{"num_hidden_layers": 20, "norm": "layernorm", "rope_theta": 1000000.0, "tie_word_embeddings": true, "init": "normal", "init_std_up": 0.0231, "lr_mult_qkv": 0.5, "lr_head": 0.00867, "warmup_steps": 200, "schedule": "wsd", "decay_fraction": 1.0, "batch_tokens": 65536, "doc_mask": false}
Each number is 500 + 25 x the weight over its row's rms, rounded and kept within 0 to 999. Layers, rows and columns count from 0. Numbers have three digits each. The size before them is the row's rms in percent of the matrix's.

# v: layer 5 attention value, 256x256, rms 0.0256, rows 43-78, columns 64-127
# o: layer 5 attention output (transposed), 256x256, rms 0.0502, rows 43-78, columns 64-127
# q: layer 5 attention query, 256x256, rms 0.0316, rows 64-127, columns 64-127
# k: layer 5 attention key, 256x256, rms 0.0323, rows 64-127, columns 64-127
v43 094:450464502492470478529550466525512479471525538523528511495539510468514495506501547504485494520485559519497490509478504438513460465525530490531500492505474483507509456498471489458461480532457524
o43 088:502520462525476482500501496460454515487509484522516503524521501514482496464538474482535538500480563490446530485522455490554539509525499492512491482529472530463520450494484501461502501466507503
v44 098:492530457527542500502530480502493516508489462511486538464482533490554499551510557491495487513464532499519508492477553452528482537471495490483495460501500500554508488531519486526485513507511509
o44 087:518498489540516529504497511494479472526521456509483502522487510463502470566475528475524464499507484525497492471493488491475535553493501485500516512448526533510505518492472517558521448505488573
v45 091:477466497485509523466526481508533453541500458491517511506497517511473496456541482505501490532458525519487544510525539485546480502498526522462479481539498500501509472527489526461494480477475516
o45 080:510509510501541536499477515510478449493520475563478443494498510506456471475509501493458512479490507503507523505536460464497497512520484503547465477481543502536495477471552490504491478507534524
v46 091:522520532529460468485493475449490507529474512447528521500497557489497470505486476509525490525459493494527512489450491525511511502499494495491546479519469464513514508530516495514481468500544484
o46 081:507499519504508519497495494531498485517514559509482500496523502471487469469532532504498493475500504497504502565519487530455498494454489492476512511505485473486470483537522472464472510486508530
v47 085:481538491489502506457485497488554536537489496505490475446477531494526486475546481532542509548506522494470481541512520491482467493490501493511505501473533480489498507482492486461499519508518557
o47 084:483483514508517478462487542505491558513512512530506446519484460473500526483468498525513518510504486517520512479496526505510505519517522534481510485492519510485469492530505458475479538490506513
v48 088:463506495501487506462557483504506488532503465462548511535505441488524507480506502512478525526502538530495509482471488491495485521456528503506468510493428511482523482544496449436545495529523492
o48 090:524474489518470493463525504471445486502519501508514523499455513495510510438503516536474475500507472471450525453498466502490483476543530467513478516475535503535471502507520511494486539491492484
v49 092:466531483492503521479508506479469516476500483515505509552506502553464482480468473520466462460509492555506507496520486463459507520442514512482542513472433504502498529473514545511514503479489492
o49 082:509508486537499495433533492493487476502488456492523495506494487511469517484517526488486468534497471497486546520488485497498491519463519519508535522524471461497489488528453500484503483509518503
v50 090:504494498500504492504512486511512500531488522485534453505543517497477461480543517514527476473449508517507534519499487512545515484535519496517504502496524523465518504530521470455485505501501469
o50 087:472517536489496456459478443495442530474489508541446521438522469486518495535494485505493545509468515477505551534498454489467488509515511505496503542463494540458483500497520511522525478485535499
v51 091:457488468458439492518500508533504493552467456488555497535528478524503549470517527474441492456510540488462547505470514486455506482495543564451481514542445482531479535500460520535473523511509495
o51 081:458535493525522505564518461491503473486519501503511486500531510509483532545464530495507427479444527476486491523518480515518519474487512501496501536489480485495483493482486518511468448448464517
v52 092:478490493471507477532475514528497513465555471505471536526497481509493527496507469513501510470532513517538502479488526518508488517497528499476511478446529510495526486512512475483459524536474525
o52 092:487539534451515542515542505510515511515491492473496571548558493506489494555491479490544422513515474517498506494492503474488535538454446496496508500489484489480489501490541485447536472504504494
v53 091:503483449495488491505491499479520521525498511500498471460510479487487500507501519536514560506475499540489507500491529500554537523520494519493494545461513499498494470518533481505518459469529496
o53 082:504457476506508478491518469521525468595479480474502512475546503504499493524500467500517514462481443472487487461522485464462498473481497479518502494491505498528499464482482476522515522508469500
v54 094:526470518425492512532489486467501508509526489477514512528522450496491505504499472457474518451495501520477524528497518473491495488512504472476513512508486495515469439511476427521543503535470453
o54 081:469479542498506519554456502521536512488528466487492493524519485534468456530502510463537498498519539493496550560487519482491503520483519539499489532492513544494523520517489489440517507465511491
v55 092:495479507509502542470519485493466526518537524471509509542582529516498485489498451516489471492513519517477511470505471502527498472516515481513483531485496468518482502498500501487514538535467482
o55 083:516498540537529530489553472495513494480446475532524496535482503539506503491485466478493500517506546500506492488479465516526499434510508551471522476510524509502497520484498465441503497482520544
v56 091:528482455445476507468485491489503521500467519493504449500529505515490522491469501501502489512489485483491540495503489502511500499463485500444489489482502524483495501476501499523427472485491514
o56 086:464503532485505495505467541502470468536493517503525471491485517532474522517473487479449476515496492510438510484535507512526514496482525516439485490535493456530511508501497491485482487512525507
v57 091:487448472504478522512517511522518472455507469455537490479535497534491497518502510476545505528458540509507456512477527482524499506460493475531504509467542446493497543495541522476547447487516545
o57 081:533519476482494494486483508516480478458483519489471526458563517465508512487552482555538518519538467491512502475523510461469476513500466520465509456474513429456444443525506517496538448475475511
v58 093:489471520533473477533495450474518493492522497499473518488496487535505501515429510527485502527520489518499502429514541511536487472508524505502522492498478529537477469478528523512509492492482512
o58 082:502514528501512445497479497521494492508509536502527471474530515512493505487501504531518477504512513547489458502512490477462527474528503515486488491489498521529508504485531476524458513475478520
v59 089:478496524550546519511501493485490513479503491512507516559483515476479493480485475496493509496496553492506470529430471530471522510512480491475483507519525481530478498519507488469467502491506506
o59 079:483471546459509486516475493510522510493510464549495488506496527439514513541499492488492492489483497531472494556500492494518498496471453546506473482529469468520552543510510512500532477488510465
v60 081:494496496509502513528518479513537482528497512475501473498509500503551494518500502514492502456501515481517511490469481536544489504501517477504476478531505458521500487526465519473503501521571489
o60 079:521427525459523515527529466478464482498497510449527491527464513460450491455472449509496501485521527507514497497525493492512484493469442471475480502490477502460491514459480504514512494520450474
v61 082:528554498552484488465460437479515462499500481511514506517479496510486516516497456504477481510487527489496492515503477480486490478458530525476461492548518500441495499521499491501502513510481449
o61 077:518503458464499505509525447568482444527495544514480495521485526517476501520502503489467485507505503556515518540481555499538479523534499519453503466478530515487487524501493462455470496530493457
v62 092:447503493508502478480491478440451496538501537447523486478515455487517518547503522502457500506497505535540533484485520532515485504517502485471486467508469528497521490507492504535505438540462468
o62 083:516519512539526517471483496494493508470495476505504521483501470483533485516498500460511492527503490518514547487457449482490499510536497515508517522521507514477479504469499512457490516519501504
v63 092:492542562475490506542537513521497512513451486501501504501509489497521487484488465516495530505501540532486519496456524488482524550544508491540469464462487517478511471533504480470466537537475541
o63 088:520514484539458471520491527451554507486514534465542499505498532485441487519552459523547531499488531532473519456509518517510469527510506486505457490520504498498476507478480587507491558528473473
q64 093:481452489532545464538514474462469462501477519524537501556553532477513529454475500479538492505477472501493411540481498568497530519503459535511495509493499473478485474525520464464498522516539504
k64 102:455478510514550490539520520516465519545519496493489482500478480488488495553482518515467478483508462449488466507468498507484500511526560505484490510559514543498487504529509479504522490462488482
q65 106:530525498488475515501521488487513490500509484496511498493461529530518547539491486467506494475508506528490526473512490433513493514495476491516516481486525488516464517500460501506505504509494513
k65 095:482507484554433500493484490521498489498494519492530460527480472518476505459536495511515524503495491483469498528501464529511548477476559440538502452491501489506532523516520475517502513518497521
q66 097:490445510564550515528502515517510496516517520554483509492511504487541470474506528496496531499459493534464479485466523539494512487524494482519467488520475454471510488504547482505472450494517488
k66 103:476476510487488509521520515466487511519496514529461530534503504488554527500514505516492482490491482496467503508542504497485488519549468493507451481533486480477520448558528504502491501500521492
q67 100:502447511560546508507476503472517489493520554513540500553493471469467495526472519474535518483489496515556497546447483527514514504498519493461492547533459483490542481475544507497482502508494472
k67 106:502498503489493518544484520535501526504450505486514467482533461477499512547525463475517502474506497465503523511521520444506524477516497496472471516507485468478531448505465500495462521536538477
q68 102:501505473503473491478458497494509457484474509467527512465473519526539486541528523494523475469473485481526516461528487520499524517518527455463512468523478457515475509529483530551465509494494501
k68 098:491505514530448500523496483488493470482539522519468470454523511509514468469489476457525498522526531514499455479532491496514491500480500504456530537495474485521479509546516474502483504502507484
q69 100:497533538552541470533515479482544479484489484539495497537541519479472567491479506527527484490483527508506518520504514497508529508480493484520479496491553461458513526480503480483500528504503464
k69 101:461492499513518529522475530505508451471467469517527528529483494510515497497454492514491470457526489500449483494491524461499549489517508504489466490450496531500518475519530516503479492469516493
q70 097:496433520468514493535502519533511534475519504505539494491509461499514533499495489498468518549518521486518464482481525540479484510468521494460525492499495547499492479526498499501449502517558521
k70 097:498494508548484492538476512533501551498497516469486488511509547513533457542490538517502534495540479444497484513446515495507525495483487507502497495541492515493539518539478527553545492516501525
q71 091:506516537521482507473510506499520470519497471511477436492518513526486473519493524511537478508458476479484487506528487446502518481466483557522518519500461494496522508484520479496476540494475493
k71 094:522465528504490478472508490526496496468494488449496527522425497494460486480495503476510523509502521549474483508506513547479456513488506507508497517511524498481465528490483468485495509476529524
q72 101:448510478500497527468492516473478464511470502421503464518490512527503532535501541514472534489515535481512525451510488511586501520498484506482510539503538491479558528476479457452461498531465519
k72 104:486470521478524537450486539501497513494491533531497494539455487454494497493472491534491505494531488502497486485508485526491503502441581483526512450491538473488502494491508525516509493505508512
q73 107:499512546502478538485448459505493499470507478568521493485507546466473470519490446497517548498479496468526448504501505486488490506474536522490490497526541477521562487486510461485518529519506487
k73 109:499437515545511474509525491504475498523472528469512493481504496507498486496526497502492505481548547512476476499537518493496494520438499512488528474517460521491499530526483476495497540539457476
q74 105:530472546544544474535498483520472495485494509462504493519576517490475477455489484519493520523482479542505511513471505592503515526525502478469469504541506497496520498508546520506475503523544465
k74 094:528486503494482488534474463508483471499528523522484492531484497548558536525489539485502496470512522567495467507479534445489478516521480478492495486493493511463493474522481457490514501476447475
q75 102:496495483493506502527524445510473479513502461500531465488495534489536503472464522487481528487513546508481516501447469490474478517513475434492555463511508455537473522534538538535529464496539521
k75 106:442518521434461499490450508483510498488496484524452495510497492500503482508499507528513492496476571568491564491486498504528518475500505495519507495481497511511477524516532512501517504531520498
q76 103:521471508515549515484508501505526567511476518493457471454472510516510523527542480444516476501506492527461528510476481495483495481522491529483482477504484477516518494487472492512457501512493542
k76 102:479491526460443436513481502508473559506471510521491524478544512478472471497475538487511508519512526514547510516478487527446516503537501466501468501555485513516530478551482485520476494516532506
q77 105:524520532524446504485487489472452490503451535514523535485494513482499454476501517471464533516506478457488503510491472516481524499513490529500537529483451485468536497505520505522471518481519496
k77 103:501473509504507495516490496508509519507483472468435523537497496494479491485527520519492489508477505475476566532524476488531461498522480520468475466480516500487468477489469493515488464530495504
q78 106:515497464489531508500489518437509468501499550499514549515535517536533483554472532514464515525451476475479502483513485520486478506477479488504476516507522500481483471494513473505497529480516524
k78 104:510515521510497487530462459498539507503527474472486538485523504529482487517483481490529490513534455549486474471497487513476478492432531505499531478505500544477528486512492495517467526503520507
q79 102:497500523485483504497482546499554540510546488538522509495502499531529523479482489515495465493504494485563519518474496533507522494461515493499459509483440523511522460495493510490497556525526479
k79 097:486476511510505513491509482525463556491496488506491518493531516471488479521502483484496513473552487482458503483486499477492476511495471492494530469433508482486537467517470492508447460468500476
q80 098:516503511570524509495483497519497487512511495515510480512521522495508478470464530487461495461524527532534527470525517564478474482492491501523495528512499469527461539486534452488551489488508483
k80 102:539522501526504455490566501445492488465468486507511511535462517475469484533474497473466524537515492523500511489507491521492489513466495523520502464507517479480484507504491512515503504527506521
q81 100:538467476516531531518457523509500507498523466484499478540476477500525576515496520496495504503499478525451520502484517474492507485468569440512504477520484512526502491506517538497471453493481517
k81 099:515503480478506461532471478508480533491503543469464498503501547498519497529511519464564511492520534461501507506487472515474484496547477507511540520477494496530500514494519465473512512536500472
q82 104:452496490494479519481527510526481491495490479525475496499462490497481490487499501488526509492481456522522529553489450555502537508475529508489521462462522516471506484498536491470514476482538492
k82 100:547465526529528528498481485536461490478494498423531508459459506501521524544490451477484524478483511468498506488524465511499499434496513479507516513510505454495506463504469518516511482449449546
q83 111:506470509480477476495521543505477490452487521536544489463483539510506474505518468529544478526455496492488519503503491494525545520471550482526489463518499483544476510496493477511495524528502532
k83 104:510453512494502531511461473494521515472504467457498507545475455486503475549499518477536534514503463480483538439517471485528494525470478493491481533490499492523522495502491441506512522496437484
q84 094:480534482456432452478459500502475510486505512480559498511523504529495495497490493477488518465448496513476478523514512511495486518531546533526521509491479504510553479537441436497517507501436522
k84 092:548524492527542494523513505504448488493484501504516489552490472475504489488469481511495471469467509485486459493505504514491556489470486508503476475485506526539526458524507495502521504518488504
q85 102:475548493484512519486459515506441494521527554509546525507478515490489500511488543454479495487508458497458512543529490510478497460475510522462516520536494512542476466496534524517490511481495491
k85 096:538482468506515456484479465533489506511537473483492539493508493494505532423531524489476486518479489504492494533488512469531521457525509465492502500542523507494457513466474540506536452486451517
q86 104:490516520506486524497509503530495455554536458522499471485434484483469490543527478513486486486536468508512465484512470492499501468482500511532504545491460469499465514519523520508478447484477514
k86 102:480480481516559470516510473549481454534521515495510484514526426454522484477486526527464475516522478527516543497474522500509490458507526532491537510467492511495504483539512518483535526548512528
q87 104:509555510489523552457463507520505478497460483470471497489465521515495470526497500523514475516489522523539515471555542486529514516504519469542495541498502482519527490482490518485524498493479483
k87 096:530455470469507498516501518410457494479514493473493511547486524481490523495464507508463493503517493527535471504513529496477479528526487522502523512491517448511522501523527485497497476512502526
q88 099:485523439510507505471481489500517486495484530487494523489495503460507489519518444499521515505507450500479466536479488522475504521468469495515507499503487495477451500488489531487517525496512506
k88 100:452514518493502477504517465505486509517479461514441477536473510500512490474461474527483527510481504487517458494491493482526510528489532488471481533536500538505488494476486524515517482491482505
q89 096:461529516523525449499477515481524524547535494449482530506496520513537486478458450514483493516524477501489516511517494521506481521526512467543479488517501491498511501520484506512494483493555494
k89 095:511521525459483499550516507514461486512495479498468513492509511492517525481556526519453452520487458510528504459532515515557523507515480501504522474468468524433495503480501482501456505514487546
q90 109:534506480465483496486499504469494525480486513536495484496521478440494473522528519490491518526499550477451535487473523486481474525475515503489485452497477503525493495473481459499528482489519474
k90 107:525505492502511535513503444537540531526520515485482484491516491482445504542480477479497518485507487492495494496513491473524490474525493469533495491501470470487504523547513482522522466510483504
q91 106:481537514489456515494460494476490491502524499472491534532530501490461490507499492490521480467515493490500540489456546504488525500515478479489486487486481494506459525469529500487432477471522483
k91 106:550474479495545509510476469470511511486500480506489501535522499498488534495504498505514495512572532474566494517466532533505476517454523477500481483467488550472555495454499538504480530502514505
q92 114:537474521514469467492506499564515490534499503474477528504517507488505497461543537484505519526467460463492479478508494472508486491476564514509462486475507489517505474478549491461508476512504491
k92 111:515508465507535542496473490465561476477492489432520515513496476481546490520469464501466505542505488515519468515460484529479535495532475492517527512503533475528492523485477501489506524527481492
q93 104:505529543454514468563494431523487524532540514493433518508460516483526512449459530513481497497489520481484480500511496523527481497512488496539524506522542469538537536531493500495544449481505479
k93 100:508503533458527456521512464490475537473496458477447516453484528467501510472468466497513495483475512487410480528523520518469501524469518545511482461521540490475510519476529502473524469511499502
q94 102:529501520490483559488485512481471516525497475525515468520480482477481489582490484523465513526480532490495499501505511481493521493509523495475481436543513533514551459490488491481491510517587489
k94 103:513485494467502511470490477501507472487479500499502531484538509491483494537504433529481519516538495482480503512538513482526469510506506501499530516484484531540503487435475504501503504503518484
q95 108:495507481508524496534481441521522549478500479472460485476497489518483514536496534536467500510489495524525463473501533524529493485507492482478498518512511534548483497530483471471489490534459529
k95 106:530530491533491457504574524435476469511483520515477535493518518525486542501485510498501525508529494521515489494536484492499493518446486517486502491518457511543492526536526468494465500542510501
q96 110:497538479479458530487502509477550470502510508483543481467528543533524518525484482455469476504496505487493538466537483460530507511537478496518492487500492479505474523481469525541436527515497498
k96 094:501509500507476481471473468537520525510530504444520497520503497522482502468505523516527514560488516489487472492516476542490510461507486511490534509490532468489498503472493447499517493517525519
q97 087:522499470512526566494487523511480473483518519524516539500537536519490554522466465520513478500482499481506497521465495494551511492455469504506510473457501493494460495465523493472507474538515496
k97 098:529508519492488472511448505494525467485510480456502466509494477519535512507492476455505532519526464510440519503506464495473519476518510497532507538514506526504506512481464469491490504562518497
q98 094:505506478484531524520500537523531494478524455504502514486447480491524530514475486494513449489478510502492536521504503464489456473506496529575554482479509510536497482514539505479514505560552475
k98 101:499486473504543548539452479494487536513502497508464503499545535501504504475487537467473488488492526522448514463538479498468486471469547517479474495470516545433494481493503493496502515529538489
q99 097:538498515481500503503488488502502511529507484512522484508513462502533526469452511519489498535526505517499542519553502503550493544486527400546515531519508505482455522517534451503514513486483486
k99 094:469515533512477507488498483496537472475536490505484486502502524525540512516485503530496470490517489506487481496510523462517518498483528497490551504513466472490520454499538492494509465511520491
q100 092:492521477472513488471491501501467522497488499547488515523576517475553507502459553522517499560516521530519459508520534531496487480474486526510472505496475532438479499546557446499490518473517485
k100 103:499474539486474528536469548505509526510525545520478513482487521525481493495527490504481525513538453498519484502525511427486510524472508514521488487493496544464532463556511543522468482466534488
q101 095:468484488512562493521484537506476480533502545498507503516520487460536492541443468502519487488453504541513480504501503490548520524522502538496511478551534523503536487477488512514491470505516514
k101 097:465484484504480460501529555465489490453492461473481511483502508518504491503528470514488483494541513489507476447481505503492549512533475498477496483497481523521477479468528468504540487470496496
q102 103:513533515479481483565468493453496520494472481531473543497511564499530492546530503493468469481485468535465546541565470469451517479513499527474490450502472461523485516506428485469504542505473505
k102 107:468486484491480517472511457509502542463508480542507497489449517508483502507520483491494517554491477483481497497512489557505461477457511507525483488519509529551482520526481478479484544504498495
q103 101:472532495506494464534502505504494489472522512507505517483502486526488505521494490496516508485508487456500512464529476495512495516483512466479512478461499550540514467494471499537524504481474478
k103 095:465485470532491504508503486488532516551495499483445474504466528473539475549499497518481532483500534513474440502497516535520461528499521542512494515513488502496463537506493473511511473486511484
q104 100:504552492518464531479473484478487508484514500516478470497454482501479532484467500491462491481548520474490460482512507472510473483507490499513505490480514484526486500500469495504522540539514508
k104 101:492447520510508465498459484485494503526519497449482479497484509495500519524509461498493539527530510486500517531484518501503547542478498497515499477470504523487503537525495540519466482496503494
q105 101:519501461486430503507465470523500548514508484494501503490457542514474472501508505467530551469495449506499496489513490489518559490509530492511496491468523462531521527518471487471469503509476499
k105 101:475485502508535523537509477516495482509479524527497490496514504503533490509532519510492501475481532469515465519555492477487495512513489521523557510472481566481495514486475494523517516509440476
q106 105:496478518510456469489474496530516475531513530521468527509508467520542506479533466499465518499502478457492467498492505520504524438520499511523536501486491487474492520545505483510483514514516535
k106 108:523515483475487541497509495495483506512474507469525504494552527544476495494463512502452510499477485472482488529545483483532524496499520520503534490531493474503544544499460496499512504500433500
q107 104:463480459539480458491513509498469505470501496520497481483514533500508520518522498483467511485484528469464526502513494571489459487484481464484503481499472494514492516497495491518498517547473527
k107 095:473532541474518470506484489526517531516516512511486462480487532470482517499440509534498503461492532496492470507477461482505496485446484513477474553502490532490516530454495508435474474500460500
q108 100:448508493500479523525514489537521507457493535547512497475481472491512535500510525504504503517440503481499531510549498486501535481487480475466547494485503494516512503524548516487539445439509476
k108 093:495453532539572461490504509502472531500507467528493498525475469476502480510488506467554494475535484432484485518533499491499480483478522541478493502512471482491514521489490473509468505488541512
q109 106:473533541501466486464465503517523515506486509469523538466509509471487475525512503467510514530506468501508489520519442507495482497508484544484504523515466537488508468501476534446531505507539469
k109 103:518533489515524533468465498505486535511490533466508482506487480479466484503463485488497483520476491512522479453448528479472541470463478522475524505484520516480482501487484499515421527499483491
q110 103:520555539527464491492505473464482471488535519503487470506495495504484511517512490535544467484502510486480483481509488512479499497513532478494522522541480445492495500463477523491505495495512485
k110 102:539506451495464514532478490535492527452517486506485512526532459498546470514491502501505495539489496461455495516505510491448529518515492555494461499558487519518512493494502520489461492511515498
q111 105:521506512476491455503523477534474491541513479512549541551474498486499531467482489523535493449508510477505463521476518507427502512503447508470491494483488527488521457516549458506527500508493505
k111 103:483469505462565453528500490539527528491505505516526508539546505500510459495505455546493531507508466560438508446500476461482515493492519488483482472520560488500495509516451515496501512528442500
q112 104:477471520494432490487505509471496530494508531522515510516520502476488490490479502485517502450531468474519482482480489502504505486482424481494518489524545517477503541482504521481514540468468538
k112 105:462473478507518463469551493508432459537505479503448483505511483531507514499515502523494488498508478511480487535475483492480454490501504492472483525529506545512554504480500519456503459492524507
q113 101:503535501564502477557466498469526493503478465497556500471493475500497491482538469499523539533499534483506510458463500497505552550518524523508445465502562480538556519504506504545495515496449514
k113 096:499489493517512501461487479511508498505506513472491495474531499521546466532492508484507544457521508501499469517508481526517511522489520512499488476495463498523424463499489513477466502496509494
q114 102:476509521509488521496478462491515500476536520498548510458531485478497530506519515531510517523495499489501495485519542518481495514520483496472485497496513472500514480465484525522514450531476515
k114 096:539497516493515502461502518483502508453491548538500496480537508521505477491509514504479480511492471492522490525476541487534454551502505506505507517484472479549477508520474556485508498515526504
q115 106:531457507490484481534531535525496448499500488453477494493539540495510481496462482473542509489511487541475491495536475462508520560499459497463479475498529509469506522469496437476505477492503478
k115 103:519490529488500506476568489504548523507512535522473489499488494497542519501494471443485463484543490545509501525512432504496458486556496500484508488486521529527505558519532540526560500473528518
q116 105:483514517449498479481518514525496507476452494496503491471488530504460527491441495524494486517486517511471508488495516497480543551477523519536532561516495465498460497497497500543490496487493519
k116 105:520486533516511493493483521600486523501561492517494466472483527519505537481491477496519508490509516474476536502482476456523526497515489497500533451527513516500481467525525530524489477528474512
q117 098:497542425496493473471459519530502515473514506485487500517483538458498549456501488488473516527483483493497518521441490460517526517522488508490502451500501517485454517473483522505489484505509504
k117 097:475502495501520486506469495557489457532496463468516509518507546505495531512518499516457469500503544476512484485458427518514525441536537471496511534548498484528497528506534482478500536484509516
q118 104:480494495477492497507507504482536519511508470486541493555504510496460522526525472488491509531503507521508495507523500427518458542469461488466505506510527482550478549483488498498525510478498462
k118 098:448521522517512547505553512478503506463486505499486534514482457516522518505485522498522505524539475522445498489489479501553490507470475488498542454476476501486488516486537494531474454498518495
q119 101:518477479540577498501486477517501500491512498456509460501547468523487502494474499528532488499468468486480518488501476500539531411483545541486502503488511515501482484511510513485467491510487525
k119 098:482505494537518520463473511484542511495449519480537480488496477500509477472530494522480521490494497507518467515510495525522503513484498541496546525482483517544482499511486505490498473534506520
q120 100:541433511498514487499523491497507522537505471499466503488525572506524557497490493495489477505446484513485494477504482516459501482480492491521507485475473528518441504480494528488470505516494455
k120 097:486487511498491460525489485484545491457500512537500503460510580478491533532444535512463485515492493491469521526531510495479520501488443481492475506525563477498544477508492459471518491486518507
q121 099:499506462484480468468442488495505540510536484515518516507472494477487494473522469494477521508506510465565528471498521487517525518506475495459502497498436513494534528489464542458520529476499480
k121 095:471493467508475520482485489500437435456447507519493510499519491517501479458529515520501535535506516490480508522508533522520513463492479526547495487525493471500522541501502502495456472491483494
q122 100:506465527537509482489461484562448475480465515510471511497516494475479496463523556532483466562478494513533522527545536504462513479498538511489454540479504517502496482455470516510519447486499479
k122 097:543553494491538511447518444462496495529507518484495494434482512520524446488505505492459513486482516518503508512509507497488510527495500469493511523531490493490524511517498519503454478516486508
q123 100:498471511505489470524480500514484506521502490522494538517509517536499482477475462554524485473488468484489521524504533513512505533523526504488466491496473503534512464524468506493504500521523487
k123 094:474479563489492470511493549491463508531496491477488533482508535460506479512532504524483519514501491519495527485508482521482476530523515526531501503467502521497473480560474497554530484514441506
q124 103:462496544547492534524495462498479448497505491455537471489478471488492504483509486462487513475493541455481513493498476476510477499501489504506456492488516495524531500545507440454495507512538482
k124 106:482520538532517496532521517505514543514500541465491491533501464530531483516491521516501490448471515474482517534507505522489489475475510492532516458506519518508472521527512497576468491511516527
q125 106:498453465491519485551479501516482486504537520487497467493547489489511526500429483504486517544470453482501501509503532545547504506494463520523568502486491499531480462504513501541531506528448490
k125 105:458505445487500501496474484500531499457466510486497514458449503553462504485513525520493523487516467510487490452542497472538516486494460498490520474508479505475536502521486513506507485494540505
q126 104:481479525507498496517517524476474482516445436544502497478527493528484487499507505520500506514529484503541543503519502486482440468480507491475480418494496532482538452527478543506511519503495501
k126 107:450478496518488506477545486503491510493544521514484486502530506540488550516504520478520482515491518515480510508480491470463508490476471539451511512515504507508528508535528492531509508480452489
q127 098:514413472488470523504516514510493488494512483494536486506541493477479493472527448466497434481494550471433486489468507495468545484479500472541491501494479489505480435508497484522528502462533495
k127 099:538527526503568482481508524489537522453553523466470495499496484539511507499517474462478435526452495485469526515508523514517499498498534514505499485526540499504523490529482484504500473509468488
v64 106:508503491507526465521441475500467520476484523571549499472498490448470489465455504498513460566542475540494515511467494460490558526487483492490499511514526477479554480484516498472512474521475515
o64 108:509500488498497536481480501527512496496472520506511513513471480510471446430469475519462500467516526494518544500479466486517497548503491569501501502502517533492507533498551496466474469518482443
v65 108:507520451511504490495495529471526477475467539505502532548467483477469521477501503480512476486495550500537506507479523516458517477489530506524530492476468467482532547473496510534510510461528491
o65 112:495470503521503510518545533483493498460527521506518453528481502512513495464475493498457519493511529523492528478509504461498499543492493488446469475498466500497516509504456497453504501496494457
v66 099:507478505517504475502518521450533467528488509461484522512502478512523504511477531456531506478480516457518506505471491501473491467493546509478507530480496510517469545515512472488475511476561487
o66 108:454467489467544513484536554484538541477548562516513518512484546504522492452504513516527475526451522527463498533522489498466493539495482525498521480489475489496487504534488486485448515512503568
v67 104:489462500470464520518480491556545547505501486464479544505540481537516492462503481471506519514511499519480469510527520504537509501519531493504461534542517514463513477500511472474480497547450521
o67 114:501481486534480527540501478475540474544523498489507481540471489552521498520547513514461513497515532521515480456496530511493513481493534486489518494515542492473513495502476473464488496500462535
v68 103:518483476482549488484539501467488494538535509486475467503527478497486488474496520448535493524542496515518454511550473512481510494448478502515485498505475477499464536489556459482532507529454482
o68 109:499496502527529510522491491490521506513460468518513465483539454512526490517480506488524511488482523484489520502498495500495487509509462479473547475493539481479483508523494461489517519525519511
v69 100:494531541505494515523483461480506439493540512471472489466512522513474507505494475532503456462486524543511520504512470511513482502477518505492411511516504516444535475488508464497517512530519500
o69 110:475532513509511480490459462518484521507475521506500550479500534479505519529495475486517507519550503506515485497490515505492495498510492481461451516549473491475524501516504519558470555516539499
v70 109:501521478518521530498523533505491484533542531516501482481500529497518526469545456486503473462471515532516476521493531474481507567498524524489477487468466468550470473473532461471526522524444513
o70 114:496523505477501490498521485494447459452534530496483454519452505511497549523488509532526533452498486476505528459489510498475508495454537504494538445529534490553518483524510494516505510504514492
v71 106:525488509481509458462518496496510491489468482469507469505513535494432489472493484530489517504495485480495437478498458472474514544530483518536549506526469444490513504522522532500523431500493540
o71 105:517518513496493477496558510529503479512500484532510490550500519510462475535524484531508528445450491477489499471517479453513500464530502515532490522486538514448481574518482499503529483456519553
v72 105:492532523517470480517459546438490479465545510464511451426508494520489515485538523509498528498469524469549482517482499485511506499491476491491531499532502457528478518517479469485493525532493472
o72 104:473505502478522530491499529491506511492478446520520505513481504548484512504491509483545524522527462495485458546491492515515520493501505508510528470461571555485547530473482510524529516482496513
v73 099:529477540529495497483486495468496523533486487495484477501504456506486484481471544516469511514480473532552434482485484493500490483475477487479516471450487504495556522502495514525505478484512510
o73 102:558524474501485508496502515502469541474492465483523447526488492544508534540493501458511480465460518489463495528459549558505486493484516531456528515482460509546463507508500475541468494519497524
v74 100:547465529476476512506535493518499497507539501529532521490506474494507502479552531500511480485517492489472481555527502469509499535483494486486546491525512495486529520520476499510508503523507498
o74 109:517509474535532488499487480495526511497518552429535515509443488448510518502493522466524482494515507513498513505463457534518500533461483511490551485500507479489493535507458469511455533497503513
v75 107:522541511516537483487534511461524513511497515514519441506501507510475486534512505475513512515465509520512504501488527508543517501482545496545493518505472448507495496503539507495514517517485533
o75 112:468501542467471458495459486488489515526472459485489492501481498506530522476484490516486434513435445502491496501492512516489527472555514507543525476514494468520503460504534527488454497545532507
v76 102:527491493456483498476477451546488475522522508528544556451532469485547464521534509479485518531499478480521512529469503527478496454524522466493531502487494467515484547441468475480551515475515484
o76 106:519524486459485487505509486540512498475493501522501518492499494428515536431479487490493517507462481504548509476459476498509511530483542459515493501495473475527528512489487496464530474522516436
v77 113:520543471475501521491445547484509497512488507526415505448500512503459496506512510507523484501440513476473520512513487472460483510492516532491516501530539490475481487481539481528524479539553494
o77 115:495466512533485522485509494487521477492509451528533538446462448533459507508510459546494537511500537493515481491473495525478549532532513475524506517512527495492468515536520482543505503473515455
v78 109:522429523564535513507527563506475507496471495507502495534504520519456507493509485483501523468509501515495509444461514503524509472493461476527446493526528515486490527502519488513493525525523481
o78 111:485522473493544478502540526475490563464537484468525475529524483508499489518500475501528481498536470542512492477509480486544533531475542517509498525480464484467499443489466496493528491536477520